config.toml
d_model = 256
head_dim = 64
vocab_size = 2171
activation = "swiglu"
norm_eps = 1e-05
rope_base = 10000.0
rope_fraction = 1.0
attn_scale = 0.125
decay_fraction = 0.438
seq_len = 1024
steps = 2796
dataset = "wikipedia_en"
Each number is 128 + 32 x the weight over its row's rms, rounded and kept within 0 to 255. Layers, rows and columns count from 0. Numbers have three digits each. The size before them is the row's rms in percent of the matrix's.

# up: layer 7 MLP up, 512x256, rms 0.265, rows 479-509, columns 0-63
# down: layer 7 MLP down (transposed), 512x256, rms 0.251, rows 479-509, columns 0-63
# gate: layer 7 MLP gate, 512x256, rms 0.261, rows 480-510, columns 0-63
up479 111:199117182137120074130124127097123062102176085165071225132116142143080177118128153143124103099175107120133123113149134148139122084150117163183096123085102159121132136110111085231167117104114103
down479 104:169111119061169168149152092111129127211188097162114177112125161117151130141107120177108164099150135108108137159165109158177172122161187109152063102091105075145179145110113159167110138118143195
gate480 101:092172075105117070110129129162088111092078104093127158134117101123195110096123038135109133093173106170163113077131095137169119154165116132142049102113145129092093113186135129166115104122207136
up480 096:147123073146118213082105111154136115138098125133130165170115076120172147151119170123110153168144089129116151091101119101112147136112124129109128161123183104114068108118131138160113123134131104
down480 104:071170110134138156125115133156141143147131148109081106093226160110071166142182172157107150115094144129181147202061144112114137104157255148098102088149136101089103130108131121154150118158138125
gate481 100:096100136166102141123149098110116136107092099046134111152141129141139156077151107199104180114092098169153101185136161153172103168063085127157148077086095210137199080071168151045112162128090124
up481 103:108099102090181124113124113128127170135092090077116100111116136190153123135124114096104149192151125108121092095126121141166136140119094115105087124150142107128060146125149126089107107118090071
down481 098:122116148113121118213117107133160134115112098134126116111078155187136109154150144123118164108157132140138103136168117179165101154221087138096129126140185098128122101141164091138157099101066152
gate482 098:142136197171101185185166116148128189169108158149199143200182109134102171065110143078118133106114074102136113084187167142141174104109102161103076104148116100104055096073097156171165122070145118
up482 102:136132181110149171156145097092137128129135077119029113192126145171148115139137156130147126153111136130119079130143126160213145110138125129092217077143115038096094140116190122166103150123161192
down482 102:185146163082176113156087092166185164114129107167141120098121032142124117120146147097155126173133126127082043209117116146077081096085091169115117106150173160142084132159149116164119189134100111
gate483 094:112067121087153135137146107129170098125192116115110150074150058109074135111053171130115152119174076192142153158157150062110158198154081100193160100154150186137148099140165128177169148119082131
up483 084:109173192133112151156125132125097105159189084128184124120052099109136155168107110134118125148083139129129129107153165137133105138119122078173114177114137116159147141154137106067160128150166093
down483 093:117111158135118154105131194107088148114071136077135132098091116217187068151168116128149118136152164094101139108138133196142180129122097176105164151092114153080092126145044048160168161141060132
gate484 101:102135178109135157168117167105200111147130097171165108124177163109135124142132142079135132171171200150070052107120152157130131121182081177168146117097166099136110069136118148171146122147065128
up484 104:169068167111074145117054118175149168089121103154124182158106143147164147094128154090127164105146133114167139076110107147095102039145067115190163125088127119140097106185110109078128194119165129
down484 104:155162167202143121081155096193170128134137083151115106140073150198131094100105127136121101118100116107169125122188183178098121019140150107135180095165121118167116125093118110143129119148131102
gate485 107:184112148171132089119110140167115138088166075140152181131093105098163047090079140099138146109140139152093141116109128158122113059132101107146111162133128107104212123153079164130155111106079098
up485 099:173091156131174092117135136109130169107169163185127139078106084144123074164115159162088103119136152137146127099108133152138096117110093110143089146143111100162131159131202147095104145100166147
down485 103:177127140126161135160113121138193112160123130157213097094124145127112132113158090120170125121099095152184194099094153206049136111113115107081102081156110151134135123125178088131123107081152118
gate486 097:187124205136126144154087103125117138158153123138192132100174079128152076163101088092113117060123071154179101164159125090143176156113090157100120126114137128079086117077151145149151115203144144
up486 098:146098160122101173107124124014162101105168140140184139140133135098135107149147105070120152119094078165126130143131120133149082136112109118088188179087089139109138129115154122122119088133209153
down486 106:193099161149107118138113147095117105144113155139156150174169138141140172167186127075099152073145092114131144117163096136104096170048178143078110130123092133098152113101104099092128118166191183
gate487 108:117148133103163115162109167111163142105117083119159127081130127158123106056135053127078148096137088116131121114151104140143138161158159174152139102090067133131115135176185137128179113169157133
up487 102:075125108119175166151105118152127105137134100095099074117083168146065126150151113083067162138172157084123170125089098121188078169141084064163190127134122114152170112143112121132169118141116126
down487 102:127114178110120100171098146126091110134174121104057125107136195133136095125103152082090092091138124132079082159169137134110091145159126100130162126101096133131127140117123117116174037127093178
gate488 097:149133152155082145092143111140199104117127100107174097153106159095129139125134088080085106124125121164138097147083109145139067128114123134129123175090058084124141155111136148151086072105113092
up488 105:096060106093079161109106137137138136166131109080112144178150138159099156122137118154102161140164139169112130126143115119136125153127067123119129149139157065097137140149125141187123130168135152
down488 095:169135156192163111164144128118090208102202092191104113120142067126155118130075207117118035106175176127098117080170191109106145126152173145102117135105161150145096142145157131094155121095044127
gate489 098:126187092074120092158194120168123171101108106143111109089180064135164147103160144157089176150135148132153149119163131165184166133056132111134117136077117116113104149129111162096161169132180137
up489 098:115163169170166162149088095118158057105097094163122121097036120135069135201128137093165116130124083128131161159124140114068118137099094107116095111163105140108123075108133102136113129128101146
down489 100:102138205140174152123122100137118145148116162109143161139122102122105109107095072115093134168174156154136160055176197112115145076113138107193142113147127107157136153111079088162059099125150146
gate490 102:171160151086075130129131109099200115132100118158126180029158166059130086172147166077167149140180138128164133113168157167131125124181151116186080115172130062118100110111199094139124163167138178
up490 100:097134141134109061096130181078090079121057126115149102116156140121111115162169123147125092145188055161148193139138144134089117088078179131150123109144175137111138130090107154077152138114056095
down490 102:153096112117151138112110062068067124135121156144136133210130161132135138159160170105149142155184071143109128110133125106132197111145112150170136092126191140176175182138121133025160154160107141
gate491 098:145088097137137159120145169070164075149117139175112123109138111140153130110119093148211128169122168175085110121142088166061140203025146117152161210185163129115160132124091112117156078100123100
up491 098:114083118164097130119045130128122127180104114171149144113132110132195117162174053118112071082140176109102069093154106127161132112079137129091130139158087155096117170075132121104152136148112160
down491 111:090135124124159155163122130150140157084167154119242123116152153132126106170135107118106107147054145089160079178137127084185110118123118142135112130094152114205116134126142097133122149098174204
gate492 104:134131205102144133173116065084080135050090069143133114111136104140078101071104088145144134150122123140138078092138131119130132156130126077100201115145107076141141167131133104162070112121146126
up492 103:220101143141093114108111116128156146138151090076095166129138175103163117136113131141159171135144173042153143115138118165131087090161057147063124154126167137170144064157149143069163204130097132
down492 095:121168139077142153182098060112186153137114159140118149141186113129149160185157151177184141150098195175148121156104135138129124100150116056140160111142097132108122129091072143086130129122076154
gate493 102:122089134140106150120122144165076133180151089151132103177106092110117165168106173139172118138133156154134151089184150100077114140143141116169123120102130175113097156157157093113074142154184097
up493 101:145107182096162124126137179152167171133093123137062110115158130098125121156096117108140155107143077119131088102169120124137150153068090132083183068137159094085091114131116138077096145055105134
down493 097:136147066112108085154156098131103113023167129100098151110098098148114171095214062126128156160152123139115094108145166124112069148103073092067166125104110123121140131154186090128059081135142089
gate494 099:155071212111148134123179112123122167112134143115219146108145120157120204162132097098178091095149159110163068174107129150162145149141181123188137081133126152155124141121115161115146165124072058
up494 095:116094168147119160114171152123168139068143152132128106173142054159167149103156127192165091102173126143117132121120161103149134154063097112147133114167127112127074114150145148108147160165081173
down494 095:142152154127062181088146149129151087129102118124118159172147141140145145175117115112069117115139125147109052174110091156098130094131100163092130120121044096117095146157165116126101165156082109
gate495 100:158146096183152081212182079133088129108161178139132080092115167126125162118132079122093081126124159114108131076174135130159162124164090103179179148122148144159185149113109137186122081169119119
up495 098:174195190141161155178096192114095110120138110123108104126170168137123118101135155130128105094126080152147116131066236125160129115115118162109101082131116175090072170111109102153120113108102101
down495 107:099166145157155169094132207163140178163167119153142163133116114114122095153140165154126100182155093032150144138120136174077155154163058110149088083149155155115091157084111125112174126068051085
gate496 091:126113122176119103118133121095168126055185139113108195077161108124132139123144106129141118150104135149101095101153096065119055164135164105115102124179167104154136104079122103134160154051126142
up496 091:164113114130175074093161108208130144134130136104139106159151145117078123175086162136112163087148108186187103131053085134158135181145147121130173120110158119176168111196123071161182108077105093
down496 096:091064116205171169101118149138126119126119069079110177147137155153133073146156089116189133147116202079129154132081110133177116055120202113068123125144107113169160135070160102163130119089174155
gate497 097:109083155127158102141087100091177160124101157125113127128112084130090110174127147122106138052093055152151094119129119091125139139202118095106142103116119105065136150048138189058077119107153143
up497 098:132204146139100193100156130088155122090100081114194095156130136116172143125159168152184161153147157142183146106136135096163091139119146178187122107153118165109130071092116106119094159145144101
down497 100:118129134142093087153114132170090103131112164102134156143073132175089197139168160110150131190159173109131160144043154098134172115092108154154108124141137145104131089118167171128067155068108102
gate498 102:147116195107169125211143204098160112151129110142109146167109203117102180173138135123141074112181122103156111120127134131145189152083088134202126122064137164167151150127186191125181123056198176
up498 106:113112120083151144084088073140144122165089163113140099101090108115152060088059099120167185192090122151122136136157087092168095114113154167085128116139102053087147125103114117163118153171159144
down498 101:154161103114164184112088122120117087120121142139166164086156078103166136077116116140105141155130113124148123159130133138140207104228141108166080127119084178129096147178141189127139076128182125
gate499 098:082133092166125148141106079131113135081159155086094108164131096154104119167113169136127147135147131138095089116120141077170081147088125130147119135130101117142088098214161157166122082096131086
up499 100:150087189157096087130106161173145103115087115108138071115103121186123129152104132132116177159106148169200139177123165110140147123068165158146134129200106112104109106179125172093100139071077108
down499 102:140143121161142111128147179100083151105152153110089147108109135106163131096121096151160105116166130091162108169161174144184106134149092142133154081125146131127117094125127134125078091109171156
gate500 101:038130113176138126088107191167126159132080110184123122109106104177179098167146133131163158135106131149183151141163151123104093111075127135122127098132203131082115134137102120108124141121174121
up500 104:157136164101138155167143133135116179126099109138174063136151114161171127142204141137140158098184165055127142123138136158131113117089162127116101156119108100082115082146185125116117171149177102
down500 104:140175060167165119176086131165138122116182113112164110135101134148144116156127133098122078156119110097185130072135107099098126182072122151126089084168170085176104071095122141159084092074136108
gate501 096:163133151125167119149158134172135088158153153107207114108158146163169126140113130125107121074130150138109165146114160172111140115150168080144122159124102109116114170087154109072160165079148174
up501 092:137120155155128136145147066141180137093188148120142119106134136198113089164121190066085129130126112182142098112151042117113066073131182102128116130153137121140119148107135086114082156114151167
down501 098:137089104046121185157128117090096134090138168117154205143080136127077112131068061151128125149128152140182115122141122124114127132121156105155145160110164114095143168161101176148134083102147097
gate502 103:117160139134070129135129136161189133138157133142052103117140136134081124155105084151078085138073188086081167100154133064175158136157177127085092127123164161149127181164105167140152111139045129
up502 099:112117127151161117085153124113123136135097129131109064111093148174145080142067057117114142109153138091125175148140208100137212139076091109138095175096105143110178149128155192099106127118196137
down502 095:074123200141178139125148138111120124183086108121155103161054096130093134125129063202158131161165147119136136085184110113156143078085152097127199122134143046096170077082185172145103056182159114
gate503 095:152112136113126127127174093097179108110178144152081096116095113168149154156136121132072092076144184152146157183174096130117124188129181159165132042156067095137134131141142177138154114179095149
up503 098:161071151069193139104155164093114101125164175103131114138143100115126117133115130117094120108141178104132095158148167129141098154088162101141117144163121086082164099118181179143142103116130162
down503 099:148111127139159096103176114063082064111112157148121087150162126119166141077100123119081186111153160103161098128156189079148127143173155135058095078094052085090171101116127107100112168152099068
gate504 092:114133131116100155116125098094113128197088108115128110129109091082092146090109113171137138101105088176145130106131143188109155110138124157112142191125146178120185113131194147143134108138105046
up504 100:163143102179150096138147152109151113105075135076133076073122106204101137137090130092197096170187146171087120066142149078168065161079083142132135156225130172118138113151143146077127148121117129
down504 101:129129141125132110102151179145152140134092196109174097156081105099061098145129111123130104165141108123113096149135083126140179101115164109119079140078092123070187138029166080195153136131144085
gate505 104:115138170175151133110111128130131149071154148150116150135133155178077106143074117113159161138148139161208166134164189160138175095155172133178103107132137146111099145146082170083125096110094082
up505 101:183114136130146126144075121180107152079132194111117143109069094100111141132149102097150084067086083091156179136078086097162114168114103096132120118103097108142089144165189093094171176180136099
down505 102:135112131129208204168130181081079129158099090085186157151132107119136150066156101155090095135153181123141156166146072142138108133130132114149124133132145131164077137141153082117096169106155148
gate506 092:117114124074073135139159104118162096158124135117126149104077147135067150125135150158128130130131145074151168132106131144132206133105122089104141185073150097176156145129168162163110081120122186
up506 098:158054129111169095122090131180043143153148153189129085160170146109077103126165137107173134123097123123075157110161191105141139156164121150093107093117122139180097100151179134178145129089169089
down506 093:114151158126163137074117168116143105096134122167108113158110153104161148106108127073152130102117153110109054144160218121148125145117100137162155119125100100143143120142163152170142178146181140
gate507 104:119173171145138165087137113147120140108147141124134185085158086113154128150179135082144131149121115102114139124151170169121089117111124145156172141167101168092133130129167151154195099160111144
up507 104:122132088119097119160148119126117189133171153121167084091111129119129104167186121171126168132134153137160113134176125154083082151147120124075102145063132195127140078093071078127156102103138093
down507 108:123133100189098114122133194141177131120114148101190140141101140176131125214186129130158081107210151103172124093109128110133149182163098102084157109067199102132095218150183137147129096173120158
gate508 110:130162154171070154135101092129098150102148081191125079097090125095164166153128096118132074137084177081125100119123111130158165122075163092113161196141105098105116109146116225098179121109126141
up508 110:090121133200175155226127096087096156114135137114101092121143109126148101151087120190119169134110177115138169144146117107154086170134116194066144163100152124078135096156146226129097139140086108
down508 103:119140170114089148130172161146162143065108181159134159142179126134153107075066130123062133157079137117147087163125118139178101081140052138133114148142109087112183124169116181128148147165144126
gate509 098:121079134158141130120167182079128155036134138144147168134174146136116164117141220149093176146141105124144148129092118158091130106075139108103121142099193120153164146111149138146099153106168171
up509 107:093144179149121126119136105129109164158135143075153140091105190164155159116153141070046159164172102078116132192127091148129172097126121104128161168123163109062083097160157128102134119114147200
down509 077:098147181117126096153144100185112132164111140043138131088132163132157184146151140149136163168129118103122156124146108100090096092090192112089170149193101182103154141092085121091133105083106120
gate510 102:104102103144082154139113207111162123128159088135124145141158160156144100112123131112173108125153145124118121084165170117066072129178163099072098148083127121152120141146163096150130111109113128